python train.py --n_layer=12 --d_model=128 --n_head=4 --n_kv_head=4 --head_dim=32 --d_mlp=512 --vocab_size=8306 --activation="squared_relu" --norm="rmsnorm" --norm_place="pre" --norm_eps=1e-06 --positions="rope" --rope_base=43200.0 --rope_fraction=1.0 --qk_norm=true --attn_scale=0.278 --bias="none" --tie_embeddings="early" --parallel_block=false --extras=["local attention windows", "paired heads", "short convolutions", "capped logits"] --init="normal" --init_std_qkv=0.0442 --init_std_o=0.0 --init_std_up=0.0442 --init_std_down=0.0 --optimizer="muon_variant" --lr=0.00978 --weight_decay=0.026 --lr_head=0.0147 --warmup_steps=108 --schedule="wsd" --decay_fraction=0.785 --decay_shape="linear" --final_lr_fraction=0.0 --batch_tokens=[16384, 32768] --seq_len=256 --doc_mask=true --train_tokens=122100000 --steps=5106 --dataset="wikipedia_en"
Each number is 128 + 24 x the weight over its row's rms, rounded and kept within 0 to 255. Layers, rows and columns count from 0. Numbers have three digits each. The size before them is the row's rms in percent of the matrix's.

# layer 2 MLP up, 512x128, rms 0.12, rows 145-251, columns 64-127
078:155131157107109096148133173096147087140156119111134080152098100151096155137116128132141116113151112136134100089148134140132127107140147114123107151087153155116138117109128133102151074145137111
112:120123106144119124172114122109102137128097176109141126118165148115087108144111128160106130102120138165114161136150094135083157128148170097123104184150142072147145108127122142156154130156093154
104:134148141099097114144115125104126112103174149150141085096129134127138123133155147145096128126151056124121092190137156146140093101119140059096155117142070137116126126120102170121089130133150133
105:134126089153111144127155104131106106141059158166118128137112134088111101125106099128121169107142173120126145181136100123084106116157171096120110168085135123106180148129117121112130119105099134
098:153109151104149095115066160126122097126144133134133108081138131088130120148127153118122101149159074132134143136126145142153170128115131113111085155138121120088104111113117144124183119138122158
088:132133106087104116110130117129128126121086112138179111142114111151141131162097149099196112112102166124122117094151144162141130141114172114121118114138177178110164113150153104124126122131130127
090:152089132111119123127186137169096121087144129102168133171105120128143105141118176171104112106185096138103119099110142164144104146124129100079127144134102169131084137164089096110118107144122145
101:114129128177113106120110184147125103127094139088123147135137158174152121167127129152118146112150191126121109130102144112131137167184141100103109099158084179137141165131172146117152142157083131
107:138111149107155142137112120113124113122165149104134153170141080168091155097082115101133159103108157138095150138116142129069106133117096132157137127132101118173114108114140079112148160126101109
100:104150127118152108148176144157153135130085140095110128135070109152132140142127138117154115113154144156129109179177092110094142092122127140144097153104087105127129135162121145116111090170136123
107:139128122143106155126111147097165154109108151124105191080149154123117154138125157067134140138148191121110189152137098136088134128116128088163131137126134115114076142138135122157110087174099127
097:162137108162144139108093102076115149137152144126139106123109057115164116152131153122139110074162096098110154149114141143119140135118132125141093149104140139101132171099108138144140153133139151
103:140137133140086127108140134115161139126113132147082097077114108152165190113164098112113151100151161160144122176132146111100138087124106131119134154117123089133102118140103112090130115136093132
097:114102153122192127134130061145136142146156170136102133121131148119093096116093089137135125125135128121123141140086131139141096142160123108149154098132135142101080110156159137136145095140120109
089:149138131134122112137112143098113077104168140095138139131108112127127139164146126174049098137162126104126107102147096127176121116072184104114104104141137133103153122112115134127125119155138116
091:123136120137126198120132153120134140112103125155085164102100088131127121134122124123135143113129139108104168115100078157139104107125146107155116155115146177137134159173137111095094121121115118
093:088125130119074101136123161125134158115112117144153135131131070097096161124126176136096168123134182128144130146165139113101106109147127146114116118112116113114121177166129118128088108122126169
109:148100167163119116108160108138113082158150119141129131162128140153111118163115143130109133131105146144121094133144127101131121120122121104122120142167155142178154149154114136163103129107087167
111:143145118130154147107152138162088148105151087107152104131160141084122125114132194184115120119123101125132156132100082130101135113111121104136112106078146145099162106131097133139095132131125118
102:141115104144120104126166106163078087090122113148116117086140139081174095136097120130136154118136097099140118164145161137128107123119088109131100167125161189127131104150107122117103123118113102
091:109151130120141160149113146113144167135092139096129089144104093173107179145176136114139125159108151133130113090080101074124115094148156127088126121117117165113088131164118122147127142115160180
106:115144082076144137145146119124115132095124103131121176093129116092099100128096143136124105092122084134096126126156116146061106166106133120117100168090117088147118152143085112132169140108118148
089:140135110125143114136134115160150138105157137082143133115122125176147143171151123085156171105160170147119147105144102114096172111161141134140123167153114150131112107141075117062139151179142156
085:131155170133129072149113130133112122118094156142143148106161130086128131128164152095099143129150121159133136129093098062181146136135153165113117124086120077143127083073127128111146132135118135
107:130096115140154169099103110147094096131135141119121151153125121127156114103142138141137131099135157136129099125118106083142125139077134143102101085117155185109150123108081078131130159143138150
092:120137134152147104092083146126107157120130130096120101105120145144179153106115108112129099092137168123140077125101116148129116084125113101158124124130113096144093142112110147099111082121117138
105:124136135131114124115074118138090084119125153078088118090147165139080098127087120124099163104121148155091175131114102122120132127098101160090112148136117140097145078131149176103142109129109112
115:122074092177117134102118136153125081124103070151123143100133168133125152127147134108158168130159094126122060109134139158139154121160172138079134137114093137163143150153131108150113132135167124
088:097105128119179131130132136141125131128140153090108112115107173130127102145154148131102120144159160151097153130130121096123131149151121122142135155147097111124144170156130135118122140120112098
100:149131068151086115161113097123125096102140061126169131134127082110123124156116136168130147106123151153107126162099083137146136121122106128138127104139121101115149124073125107106107148119122153
100:086141137182119127166102144136085104113114106110140163103082116088133133106134156123144135122129147132125143158162122120145163139139076131123131111109122136122090129120092142139180133134113166
094:117148143154118098141147111129117113118129134135175087123118169066133131108129215142157137093133147149119094110119140125102176122166121116095128101162124112126107093104156125140124123135118143
101:063080094106088115109109125102102084119125159114112159094146104166136128153098138134133144094201141136115149140153112136131169083165137132114118138122115134138127097107119141123122119136152136
080:109155120165130167129112118157110094091122148100106083101113150113117124115150158121103083145121093124128114139160175150129131140101097131136096129152123151149105117050147131160155114140124160
103:147101138131100096143110091147128102098101129107129089139084120147129125111118155108085162126150102125102130123121102132164115148155139110141129136132112157155130156134089074108119141131149163
105:137122114156175106141115125143162135095118073129133133138098165162106156107098153119156160113139128141113115143124110121160139148074150118136115093160130115117117125136177134121124114163165116
105:131148134141131133116117148120127089155114119081130109126109149064103156149162155071181155103160126113117124145120100124120116116125189115135144090121152154129110091156113156110155153132163146
108:149097175070112130124138122119183104121151146144156146103123158104157139108162153118158142094151146123103124123147101115124099126148170143137135122155149121161120117162119114135159118128144125
102:128144121123156099133131145118130119119140136116113135129124090145111156153116150156105136121166104120108129065145084132144148112184117147120095100104159127128151153106134128130116115131166140
112:122164162158117150145111154148143128144090126121089129112082145130091160136132138115124117121130123153133094123179124117114162127099120096117079137144151122150120124093133135091155119134160142
092:171137099147150147117115104149152123108120131131135127166098141119125173158102152152146135143093124063092103115120133116086112161148099117101127087150114145126103072104134135135156123142101113
105:117146154142123139109122154137121139099120130148107124107141131091143116095140129158145120146109078169118106144122167161139133153140104167096124128127114108112137129122077118093136119129119135
103:101151131138152162088179131142118146131152112146124135132164100185128152151124157108158136155214138122118146121137144130060086085176086141106125158162113157123119145119111148103111137134124117
088:137140128132147114137148149146093093125130136144198144148138153148104149102153088126112176113137128149122100135150121141177150129092157146116114148124132139135127149131140079147138105092125097
097:151112137119134095145161108155142132120114131105088095114118100117129173147127076174131153144134142129114154156080120151090135077146078102126131139115107122128118126108132137130123151108125148
115:136136064147120131149094116135119097084113149161198125116152135131123128091123108119130119122160183085099100160120139112089104130141115088136151125153108172116106144127127130088107126121147076
099:167095130119124120164119144128157127120091123141152155118139109078141140115104146147109143168177097128095171145140109117075150165108114121132156130116116106124129120113143108132132133130132145
100:132162129150119142134083129122114130054132111179110141125121103131150141125119141142126140089121159118123170113130125122100131150151077138108134159123169152114125164098109134111120166096107112
091:123139087140112101130093103119118106111152116122118140148095119093148101086080149109143107123131135046126107148093209095154128165120138141129104144118137115126112148120114153117124123139114143
099:154193157157103119154093128154117082131120113132156120107099117105097118127097135133150141143096164095135111144106101147112099092131162102115116127175152121141109137124097131100117125087102122
106:128114081142106182135139125117182108095067097097108137136128114111103109131170182094138122093158103157160139106136113112143133170129140122090140146149109158129122125178112172166128127119142158
098:151207099119158146144117131136147131139128109118126167089128105158113163123120150115140136089105128126145087115140168186115107148105093112135130094104156127159142136168105132121129125159098118
100:091140070151136108105090126115139106127105127096098157126135135140109160158153100133173112140129113127105163119133156129147152154170117125133113141115087125124122129090092107151174134109156146
104:133120118133150123112133109153088142130119149076122155105144122117123118129115127141138158125120154167120130141137119074128144170122136113074165165111093156154138141145125113120118165150085112
092:150134142098140126066128093123137151122151092156153119150137128118117213143146131141146138147136061119119111090108163084126128106162161106122126141141131146099136120139122140126150093106125118
088:134084121116162136144136116111138138111129098199142118125111118131066145090169090140150157111127126149139079151138201139119126119104101089117115127140152122104080157165143150139164140143134128
086:134141149120104129142134101119129121137153107146172143124100121136116141097124150152115140139131110146122140168155126152100084175098125069083128174147134141133174142099111153177147106140119133
098:116150111108194134126087160142115140134131110128088145141160128114094086144153128120154110096158135121104133106117127167103139091122106121072151137146129132145155133120099147107129148134109100
100:116145155155136109140123132177134142108093128129133190095123128104129134110116145112134120111136112127125111184088152113118101125103109158126144137150123126126109121189114116127158126154102122
089:098121134122120127116118127093135130120112095079098074153149127109118138152085138119125113105136085119129112159133120093132147124128119106121098151115119087122110137097145162140088123138071122
103:115159135145130162146112094133176143117101119117153114095129081134107088146203129130146113089144099150112182135123117105147111096099128128114130121117143119130137097137138108119146160141144136
102:081154122110111139125139114168136122096080096173179155100143135126132158162145141105180103119160139121131138145125138111106131148112144130135107109083152137119144116141195154123120125122173146
105:119110136112135142114157083138111131139148142112144135132126122110089139203147150137117091156109185114120154153108125153119120157128120108112063083122158098121136110127120163137131165153083133
089:104132153132162123134083127106131159143118119156147157123133121093118133109139116142123145095121161133123080140085141077133127160170085157156143080166131069129174113122135110171104139105125142
089:120126114111099154130109147123110146122103117102091100133112156122106088092132145110109112108140127120138099122105125103156113138144130125140114106130124151096096118196185091137120088107124143
085:123086123127135136141194122119133109120078076099109102112098106124105173146162110121127108145119136122124137111135156125112143128129099111145105138145086106081092143172138089112163113125146175
109:148149102124106128104062081131166150137133130156149148112161113149121154167100134151121155115149102137108134128102112129115098147131110108120144136088121127133129119110108158102062110117103074
096:134123121178116160166149149106107123115108079113137122141144133127124087088147117220068167148121154113104117152128156102171113091138137097162120115162137122136138109137097143135164151154159120
107:185122156139150140132129126139081128136115154133106128124124132112139123131135143116128138166136144128118141118124135122078148091127157094131175165109080135189127148176133164183161127099127143
109:115138090148119153110148174126108116100165096110125140144157112117170181148099151117122140117128105131104132140093163083141067145137122157106138134141142153146095151120143174154120143120139128
101:125170138136168138131135154119123111159102090169103127151095116144123123085156112122100131081088123170150116161125158088096111134128124100127093163123152103130152128129104106072116123155150132
097:112087132100065106131155131101149148120114166110178117079141124146103121166137104104133147121142119166092080106126123136111122135128114118099142166182128162121138119139105149102131100179089100
092:103152115120162114133149134126119121152131110092127122157145099134107168111109176134101133104110138105137154141101112099102124139191165135116108134131173102098125194130103153150154137159126169
093:112116130154152158108163115170109150182112125130144162109133120121132145111127143155138144108143153109120148136140113141137085141122132150158112161105113105137133135151168078149126142130135135
100:110126177131133152151094176123139137081203156140123158133126115139116123145147140137133167112112108086127134153140152047136100131100138102141106142138136144147153160135106139117146164139140118
099:159120174126115116112114147162102113126202123172088137146135132133154127108109116110143156146114123128130145143087098158115127130135159115140116150130130152118134091130097140123125142106137131
090:108165125171131154138132122130135127133142100175096181162163129128051163113130136128161125107141117132119102096112085136141165129114151098089130092146125149148126119154153130140102130154094111
104:169132124121138124138094102162098134095160142112126153121140133101108110168114123103116128098169098183131112186098159095172112174121124124116134095123166131144151130146137144122116149131144117
107:118125111101123119094104135141144146161143117114153111170112164121131157150156105135119138143170091148144138137124094134084150088148158115095099099139125125081098125109099106151113132192131104
102:142140117131120129109152134113155114115141140080075113106116144088144159127076134163129154111155138137113191126129115109145140151133117148086110145153122167190112129127151117118108085120145137
098:163119095134121133129155150142141108107119085115121116117151105123115084108086134142154161152173150135091135149147123146094123126157142122146157127125187121122152078159157136136144146090116139
100:174139182128083099081097083151148112131108146171147113129149113177135095140116137123115164123140157129111160103124119141129097130126110135113152163153101118145126121151133134140141100171074121
103:123154132130147114165114179145134091104172156126065119082088118173111168123167163124119148126118123106112131126105162118117114120090132166141095120160159124135107100118121157158116124140120117
107:118080107137140123116126134176120110088117106134091154126113170106174116135112113156105173135109122151111143110131118033131107143122121081138146077120151113107123183146133141114110151101094160
089:109151104148121085164103105078151140132127149141075140169111128117094108111156145137118157136139101109135123112171111107150128136112124123156128108145145105103108075164141144097129069147098136
102:172085128103101121117146101099149096116117129148131095133086161152150122146072094136150110117128133199101121151135134080163132139166156093117083102115116147139124117130124116121123137112142127
092:144075091092137118148128117138112119100148068148162115119117165098082113126168106162132119145112127141080136122131136127128114100094126110120105135104138152148154173092096108090116137120148125
091:128107123113104109143101133090145100100137130115115108134136109108123105098114134064166124085132126149135126142093116105094116100105150131147097134198114152119135111128144115072118156127103134
100:084136143141120108107103122127122092199150123152133118132105121134082157126115149118121150109117089053116145105116103142116144101112130124110082166130154130127135142135100157111102108103125125
096:134192118127121134113112133121140124159067130064138148125141097101155093157167150131163141102149147138133118118132127124125132121148173132101110106112136143137143072140129141121128107112111076
092:139119161142140085120135131120125177116146099141120147122167148126112135113126186134097127110110095126123146098187104109141107127114140104145132093082103118120143132116130140158148143090120115
114:100105132116104149150135159119118127100101110152133128123130078102085128126130131091136135111121157161149122135149142146158138166144156095120124117135148101125108181155117130142120149098125143
109:146162096134126078110151114112126100135154126140175089151115129111089184125116131131111138120134110113132084171136106149110117141121159086135092124159127131183125144123128140115116133068059107
108:105116129188161152117160105124132123131120132114095093124090146122132144172091133171133116116078088109111104162130127103111139107135132066097109141114119143126116130133163101151088136125076118
099:132108096153176155134154091104091128135121124123091160134164113121088090110117140141114142076132113187092149130127117122110125111100169069137126116136110132114119171128093087143140143140106155
102:154141134090108140084055110145167096108111113103153119127149115123082136100128176145107141131159145148125130088120125116119103117108105118145103102146129170131133141169159103150129123126106124
099:154147099134114135085131206095131118144122105140139118102131134134116096112175200149141113115146127160100164119134121116141157172139180096119116157139118082110157108145098123109109127169109110
115:119136119171166129120117117118105115130104122116130112117139144140117085076107132149087142131100147157114105135139109114151110088117099111088123141110109136122132136126149102094135152121143147
084:108147118130082152083118107100135122106165147152132148147147098100132141094131149131160087134125088104135107129125112054127134112129126124121144102127154120137097137077124154102116118138148114
102:088149152095151142109141152108101134139116058127143052121126078177139116145124140147097133114172133140113140108101109115098131135138136115129119164140144155144146146136138134135125127126156110
088:126102120122131166113165199147129175133163133170061105150119108135115123120153115146112127134127116123135103102110153106118145137125141121087077144116098137138095126162115144140145134113120125
104:172132114148115140130130125121090158075164107121118125129107156138123128111138073116152160162086123140088112138119112117087136133123128113139094122162153098135158103145100077153127113108141117
083:140122143118082160146118141146095096138160119175074131164108114168131141181115100147133163159139166112139152099126094158119113120142116119116131111165131110115121139144112107133119111144129147
106:124130149139127074084117088159127149143137115147126094146114109142110158151095145159125114130156119068116122105113136118126096135125096088066087145124123103109110146131070133198144138115115153
118:112101156104144108113110182130130123138142113165121131082109154130162124158092142184148060124129141097122118121130108102131170097111137105093104140115145146132117149110149151110084141136147116
090:097141129095144140128102144092116155167118121152142107126084131158117135135145123117196132149133148130082127179101150139095122083125116110144134126161137157150147136088137142114141129186129133
103:115166035145092142149121151134110077155143112113098130114136102134155126172126120145143121088115113152119134116098185128132153146123128134107135143132127142127154140109095165145102140156085115
# layer 2 MLP down (transposed), 512x128, rms 0.0283, rows 145-251, columns 64-127
088:148111122113120148129122147116144100141125135116118142143147117125122169130122137131165125161117097125151089162136140139131149136133147101146161130138078198116160173098096117175146142200132125
113:113107126156111153123085145098129146119082151096112181112120118107110127104101096171098126144117133133141159131101117123153138139165183147083123123158102167103126090160141093124146145110101120
104:104156143156149143133119139080105121142111132148149148162112120167133126149177162116181129084115163117157123116127115141147115132135102065105074115130088128161149103102100067110140073098123111
104:127118186105153110115108184143110134111103158130106133112131151152128134154117113146146095152130126137096135109124109151083155140105118121091131109164128134110106130162179117151189190072123110
098:148155102133127112148114121126102160118148135122107150148106138150120128141152132149133110137102126106113120140102139132158134162143138112157118156103114150104121161149118137071140119118117117
090:153131153138121149124140123136139128145097142096101142164149152119096152187101109092168079122123141104154109154125144159126134135129162162163100129105112159121152137104130108124140137091173149
095:113113180141128125130155129136132126139128118101150112124112170110120104171121135129132113142117087122152108117138107122125161131148139080125149157123096136125142137089121110103111131150124157
101:109132134087098156103161144157129134151109122133162076117140083084113155144079139124126117127137134171128099128119109125090127121106106155115154095133134132124128112089122108124097120127117182
106:104123081089083130096174108142129086125130159162103125139134082142180139147114116105154144080160135136177149123137133151137125157103138099118110167145102125179130110128132113141097162149130111
094:089117163111086143175126141114097123099120118144143178136147133121141119158119144100129061133126143132121140179126123146142101121135143163143145101137120115109144132123162161115146161119158169
090:170129147128098109110114128125148141172153114117108179146144142094184124125134158113156150121143115164146130081110160117125099115132134182134158093114134129090152142147151110116121162130142121
097:108160128127085114121148107142166074135100124136109107116138167143101103109092124173135154165109134107151100121142108135144166166114094116143126117149151110154124105140167140108123113131091129
098:109071118117150143145144147108139089086131137109166171118103126113129145156136130146125086137114140142156090086110092149155079148123142113138110091115134094107144137100176133144151124106110146
089:135135138097092122123178157170150135073112117135090132131155140120094141150145152106124159105101125156125133157123152089116138121091145184132135136122127110083077106112108130136128169132155167
089:125174139142117096116093132113131111110154168162148132099151153158098118110110161123141100133127102139155113098160095178159150103124147087161149143091154160137169153127160120124152118104120107
101:137142135120126140147106107087129129109136173105156190131134113154144140119098144142128155114129109083143145141136122132116159130128137107147142124163123181145102124158178144088122135174139120
091:108125103094124160150171120108095114144168135150111110150134126133130115155134130117113131151131137090136063168120126092129082089102134173127146118121152133134141125132136153094128095152108099
105:137188124139138097139132115120170147142104161131133139069132101133106145084147123144124142140162094138125135160112123106100150125126099159101148076090103125107124113127120138144109128122104165
109:134106166108125136150103169151153143174143156114127161135115152134154101076125127129135114142125130072097117146148079131140144127134110149171099091107126148130112120122166087105140127159131148
102:127129149105145105116094116144163113172150115151157142111132153134107134121121154155135139168135127085123152134169166123078164144131144134131157140133126113073114136120112156124154128117118144
096:114135094163100128109133100106144125128109106148159111145121087142092150168123129159137108125145152136165178183157087132130104091139128138066094122161133090136131104156100115145130161119157128
104:102095160102174145094123162172144114066099174073135128128113137086116120186081118153106137122134138130122132152110101105134114146144132119155143105161096120134152101144146118131144144124158112
094:133147143130119112134092119135093114148104175110146137127122113088129098109113141101097116155145131115145142178149136111165107086099136145124140129141124082148117132163120099130185109099134136
101:126110126114081120127128127086150144137125149128143138099144117128143107155111083133164136150161097170128103127106121160110122163135110189138124139113122116129152121131107079100111117136121076
107:096145150095129145101147119113170126123157118110149114101138129099098119142119141135176132126129120099125191130121152146191109163133149157141129126158113139165137137142095095151132117162100148
094:153147149083138145117127118171144161171113105140138145085107138152105128128137147136128118135107090141093160104147124101167130125101164130165164122082157156143122117114158154129131124127070128
103:130154149116129137135115098122104136126129119140159099156122118138100132085145149108137098162130146128105105116143101148110127131115126117106080129125154152148103145162121142148145133132090120
109:172157092119139130137152145147123116121131077098108157204153122127150129140070175119146169092100127154078134107117124132133170092120139098126130154155134107144116132136140127095144127134127128
090:123172131133174172120088135099114128136108138118126149123119111107116127106148169131093111093131116138067162152161131156118123132119121102117123109157100161138106140116103089122161157162117124
110:114102104163151127162083131160162089156094115194158140093124125156098158110136113152157133095155157121101149102131120105153138092102118117112086132138094130116084185113108083112133123105130139
108:134116105135127118129162118095121119079149149177184108146165111148142086129140148130125137116125115121172148126094128151144139192143095129162146079123106155139162123112099131147132121129108078
096:112117119163129135122149128118113083114146105168163137080117134158218144129161139143123125168149148138131118103156119147136134118096125112123163120133141156109154144117140152121174150163134124
106:135142148130117174120131102135085098149129115105137091164120146134106125104106110088079098131150158120132100123124124143184101076119131168094114137125093132103159112102128149163111141150127111
088:098137147165143081127130133086138139100141136140121130109143136171111101117103087129146111112141113151142145121132116142141130235142138144119148134126130140127147141109147122102155166088081116
096:135158130119150095117170146152126139119138101116134140090157136110099116165138088162117138147087134122155113132142107120093147120147117124094128104132123109139088108123102079131129098146120085
112:134108142110105171097135125165109079116122158092119163096145127108162147103162087133175093103106099164141144157184140099132138135124126151141146144134096121127144143123124102121118146167172113
112:120146122137159138132131093095113136076139132080136148108161085161100147127124150134108110159130113145156129123120120176139111112113119105133108155173122102135171134069140114071121110134110119
104:108123096147125126127132123142115124088132165156128140109157162153154154101133135138179146140100082141076139108094098119054111136143154121108133126110098114120078140132127112104133135117141117
106:106126143128149116139149129170149117114143149122093146121143082163105115136131153139131153133106144140113118103150159086082133074191121118140128131163136141133157145103177126066136107108155156
112:095115109134198115108148137123124134126096069118126137150169134095101118130109124116110122096152146114175130147147130134115106126141148176159192152104145123134091128134109120131165147116147108
101:160137119130079153126110108129100101119131146099122127135119114112161098144120136109158147139141127172131149103150122087082179177129150138130168157161145157136109132101132035161115119132156155
105:118109127140139135127152117107127106131113155104128106100100135148145095100073098142175155142150166119164114109119129123075101137165140112148119130148144155130120132122144111125171093152152125
101:131133125148124134133136090125152124151086161108107109106130146076118107095099122114113098128130112104106139160092165106138121089108136166083179123154126149149113080111083116155152091143115118
085:127125115102151101137202163099112102095142109106193147109133137112131101104140105127148154107162128112137163106153108152094145125139130125125166123124140176102105130144126099087175105141138090
100:102126127135116130105101152158148084096153167112169114132127115104071166146133159122131080082124142109126108086136134120162092156129125108110120125133148136142147188169141139133143151102113104
099:126147093112140135160164105109094134156128116144130086081121121128136178127091147126118124141140131155175100171146087106162127150099116177121137088106125142114074116129114128140128101124094181
097:130118194125143149155154124150123142156188128153121128148110154113150180118171126122140143159178115142112118169104141166092091093106114186146133123101123145114154138111142140141129145118131149
102:189113144138108098162123154081136127131141144153146111151151142103130116126158141165103145128146140116143132144138138132139141142112150055171108096148145131122115143120102130116124124092132136
093:141151130097092146103126118127113137099083153121109097111130136163125140139168144091106117140136127173108145110155093109129153150139092105123100098090143138120091090114091159109127136100113150
105:148110124132160148131134137113123167136155156130107113079134110159122084081167149140122161165088107068123112118168140147097106132114110146123117142123144083150158118144141150173149114170159171
099:129127149139143109150168128131128132112135165133145092132175157117139115137109089124130153160074178139133135140121174123111107139140104133127149112115109150137120092138090134113075125136158149
099:100158119150087133141127116105133153115137171137136132106116145079127133172119182131141113125064081161154126160157149099113110134115154106125155136124125070176135130097128144134151098135104145
101:121126157125138130127092129162071156150087147118126107142125092109113151120101152085097098137125120160141161171125100052118081108112184165090113097137143104134138141131111119153103133119084168
100:108125096179158096142150119128122108132133128183144116135166146133112100144126098123092099144151121135108096127081111155094092134141152122118125081170140136094118115143121119099113112126134192
099:107109112161135130102087106123102124166155121159134120138157138138140128136187134127127146122140060111102150124141134048151111123150172172118119160087119165136138169087120120139140116136152097
092:129108104119126133141199102126092112127106138146123125147106067127090145129142113112109111155126095152167115150110153117065093139086121147118116137070140133066127132151117140132170117151156120
091:140131120120120131082135146099108105137092152118130133109152157072136165127138104137114112168079125128114139117134137110105150157136157112107138093067112171128093139147156141185159136175087145
099:128097113159143120105155084096131155153127119124134126135127110170134157106139172130136140172083131157113122143110110128146136095138130128139131131113103123129099135124136114195087125123147109
107:154107085135177101140151110151150137130140126090121104147133123109173126124086140118131163119129136134146118168162133123102149083205128171121112099160134096077119127115140118104125136163164116
098:151115154123140112136114127108100097127103167134104202145103104136163125106119154166112132145114103143123159159130112143138113169128119174161151133118168175151152110130123087118121133136129147
099:118132083164159098123170101121191107144102092111111120110150174117086172121093118118085109113132140116110099122119118114107179153155156125100111115104131149072136168162108136122091123145118125
100:104121107142166107135097127104097142131103153122122117178105136143128137126115086128096127111131137095108156119079126131124159132173156126113084104129094100079103127102105152127142107127088105
098:145141106144139102150102121133137093146174119138164094126128121147133134098137148074148122121152083187129167081160094140118150171111135121126149135136146101111100116134104142107153151094128183
087:102110121118140156143125166153143152105193106159134133093099140108073110145131126113147109120104107103171138095070155114193133138108146160134139139145132098128140131118154108134123155126139125
085:140125153123071107129153110115115159134144113125141137094144128135150099149125132132115136121102086199159133113132139136135148107135127132152145120083138122130086111112163077137109122077088098
085:089124094131105125143170085146125115132089139121097114112129126104128126181177166133144133180123155135113138093122133103098136089149133161109161166130100179117130086170145113111116154153151142
106:124141125115088155124109080135070143146103120118111158124144125151133113102163115153139129105123132146127117128139101090147135098118111140140118090144116128153084110118125133142109145113136164
104:125141156086086116139119228138147143130143134112119113137106119134129166173102084156147125120108135117101136175100102162107151149154135114116094137135122148117126145079106109137140137139147079
096:132136091114143096119112084101126102158127102123133161147129154141134145117126101182102126108108148147135116141133112099088127148115072127159169105133139129078086090144130111104083133106126145
107:121148113122133111157164101148102114156074131124116110142125162158116112112161107137139123131133156172149165137132106175094158154136072092083122168118113126130138127152116200136151127111141094
103:130108148115133140108158180072139076109141128115123144114130145137115149140133158132091117151167139073124114144128097127143108123116132150121172125143096107114080116108128139177096079137167125
093:119117123169087137161141156125147130149176137157124149122133143081125144150136126104140161149122078133115127135146150179123125141108138093104118110141119104096106141135149114164152146150116132
089:130124117100108148171112136116107120151109161158111121096147165169147128124131172091128179196117123139123125158112182133147116118130114121073123154077149120125166111120156128139117157118124124
090:169156102077100113108130102108131161157119117118144164106124168130155140109142166136166132109095109087093147163155126165126137147123143130079081110133123145128086106141111127132134118134156132
102:085125078106151135131117118080172112178134107105109098156128156122121113129152149107123142109168080145121084143121128161119152099139096097104128127128140091136106101089127145149112064127149158
106:126102118107200145085125154185133089135142150112168110145135138190117110135093140132109127130119097099117155139126138130154088127118110126151128139123118092074113162134118132131153182143155093
094:178105099093113100133132143099113100114106121105137109116131090103140111092123127156116143137083133103145095138109127093083134122112127145116143136113086113141115115118105138111132116093185169
106:075153137153099114094111135086131112123146142120127114146133103184142125146087128115165153166150118162131099090135097176095109163119142138149154149159125118134118143092123117153112085129121146
099:139132113110149100153098122157122125157104116102154143120132108170147144120169111147146128142132121149150102130138124099127142116149124136097093113151154131122069137113123111150101134113112065
098:147106131137147144172134096092149163130157080161159120151119105107129153123106128151145119176123135137116134131124183155117103138081123187144141102154107148130131116117171131126147165120124109
099:124143124143101146135129162141125130123138114182132151124120116165094143178138123135124169141134129141120103090110142162145144100136103128155100155157139170116209096107166127126134126115146118
105:142140116116170196101100124129121119107076128120126126146145119071135108117119160127130082140172147082138174134099173116139124147119136125128113098126128138104181169156134116158103132146169135
110:120138100151114130154115118140129090116121132131130152113153160115165138100149085152149105150092120124146145145198124155096066121139128143119135151114136092120117127117164108107144092130198118
111:151151116104134106112090141157102154140140139156171135092136113181074166150105148130119141132079120132102124084136105138139117151127152109141135164154122099133127150155092154100154087152147121
089:120134098135102155143117149136135076113121151126155131139146120085105107114102093123147101117109106096146109111080149138143099157155167144125131108135157140172150166150168110122150132138166131
106:115169108105167139130162153130148148087150144122102134139139147106143139107162168145086121086086113149121157146117130151129092129110138079135124142126133124130131142143074118107162135122136114
092:098111160118099139146149116137120109118133140106194139191056109106120096133194170130159128149103097123103153133117125149141119127116100108117108149138129161120152156138118105162174154137124116
096:129137152133143116162155122131128095138159149090082139155117137148127163095118132126099158172157101125151118096135099152116157096157142122128101139126115102146125138164127121167121106185098162
105:160114146102156133098128123111117098159131106095095145151152168141132176137120117145127161146074168062119145132140143131151162133118123130108074115165119115092079121115147113117173121096139119
100:156098107119123111144090137139146153147108093100131164113152106133104169183137106114096138153133154140166163113169128119147148097118113180115099171158108137091114105122137113103190115138168126
095:176098146141154122125125123127128116110162132116100177094158087102116112146092134120099106142141138113108081130112142125118116091124136162141134088149125181144098146131151155133110134083143076
113:169157090135082118116169120145126117148114113100157104123136127165111138089146127154156163123097058114117175119131159091120124141125102132109159154106108107132150084143146133124133172133108156
105:148110129160127084092134142163117126119152121135130138112124110165136080124141147122135123133177179118099120147139120127082135130144150157134099190094095114113167129151153107092123123122102159
105:139101107095152104165144148111125158128109178113156168104147112126094091102159102138109093105128143117127124125157113140125099139125107121121134121136130096154139129150150144112146141140108140
097:162130114136181189170164164110146109118151129157123105150135141171123125116105110097155124117107142184076087125108085135121134150142104140153119130099143141172101126104116149127147134085124141
104:151108137100151103136071109080141109148106074154144146137160158166148111136129161141146118136120126125136139153116111161120114118137115149129165140134100141140153175118127148166113145100099103
102:154154112104109108135113067135064131103113120114109127107191138124137130101138128106122143115146118112142080152101127098072113080117140143108142063170128143118137100090129168085133161118160166
104:123142144084105127155168127122127176139150146165098148098090122117185182123156124115121112164117105139119160122111139144120121113118147166146158069150125140153119137144135121103076157147097120
086:115122158142130136114154122128104159131154097179128137173096105144173116143087122121099116165108115133147145118107129066181157149111175124133113162083153119137109169124149137166146142166137120
106:141071133150107141151132170138127107143163130101149082132124124124093124164140101142098149117104140173131102122126106062151134108134184133132121130159109141149152101115119113126152168133119148
092:158149126101131134125125172166136159144126156122127156111172095118146119125122141131089136121122133070157130094113117129104171110144106110136097118088104159134127148097135144140111136130145112
105:142118174086112081090154151115145126116136122118144131080106091158132132105103093091118100144103131134139145087109089150163170125129133156147125123110118168096092155152122148200144161101114108
082:136141117130101155160102145141075093152173120152111133154060125163114128134109130125166143171143155149146137136172147157169118099114112155122147109133144159157145156132138083133142105099128136
111:103111118170148165142143141115116046143117147085130163119134142149162174153129155171113100108104141123120114141137148141114078100164139090136147096162132135135110126093090169159126134122184142
106:127114136101109135133120135132126132140064096123131118134126098175088108086192115177143110112136098109104125109159128120147171152125132105133156172112158130135098168176144143122131151103124171
087:138167088127087114149118124169111117118132152097087115112143120118127098123135131088097087119081117116119141140126130105160132142127145141133117139102121143146081112165133134090142160138110077
099:125144156137110109123156095152146173094113105151137127083130131151139102153144121111162102117122121131123099143119097114098114125102125150134142154131142111122131138121142140093105118135133124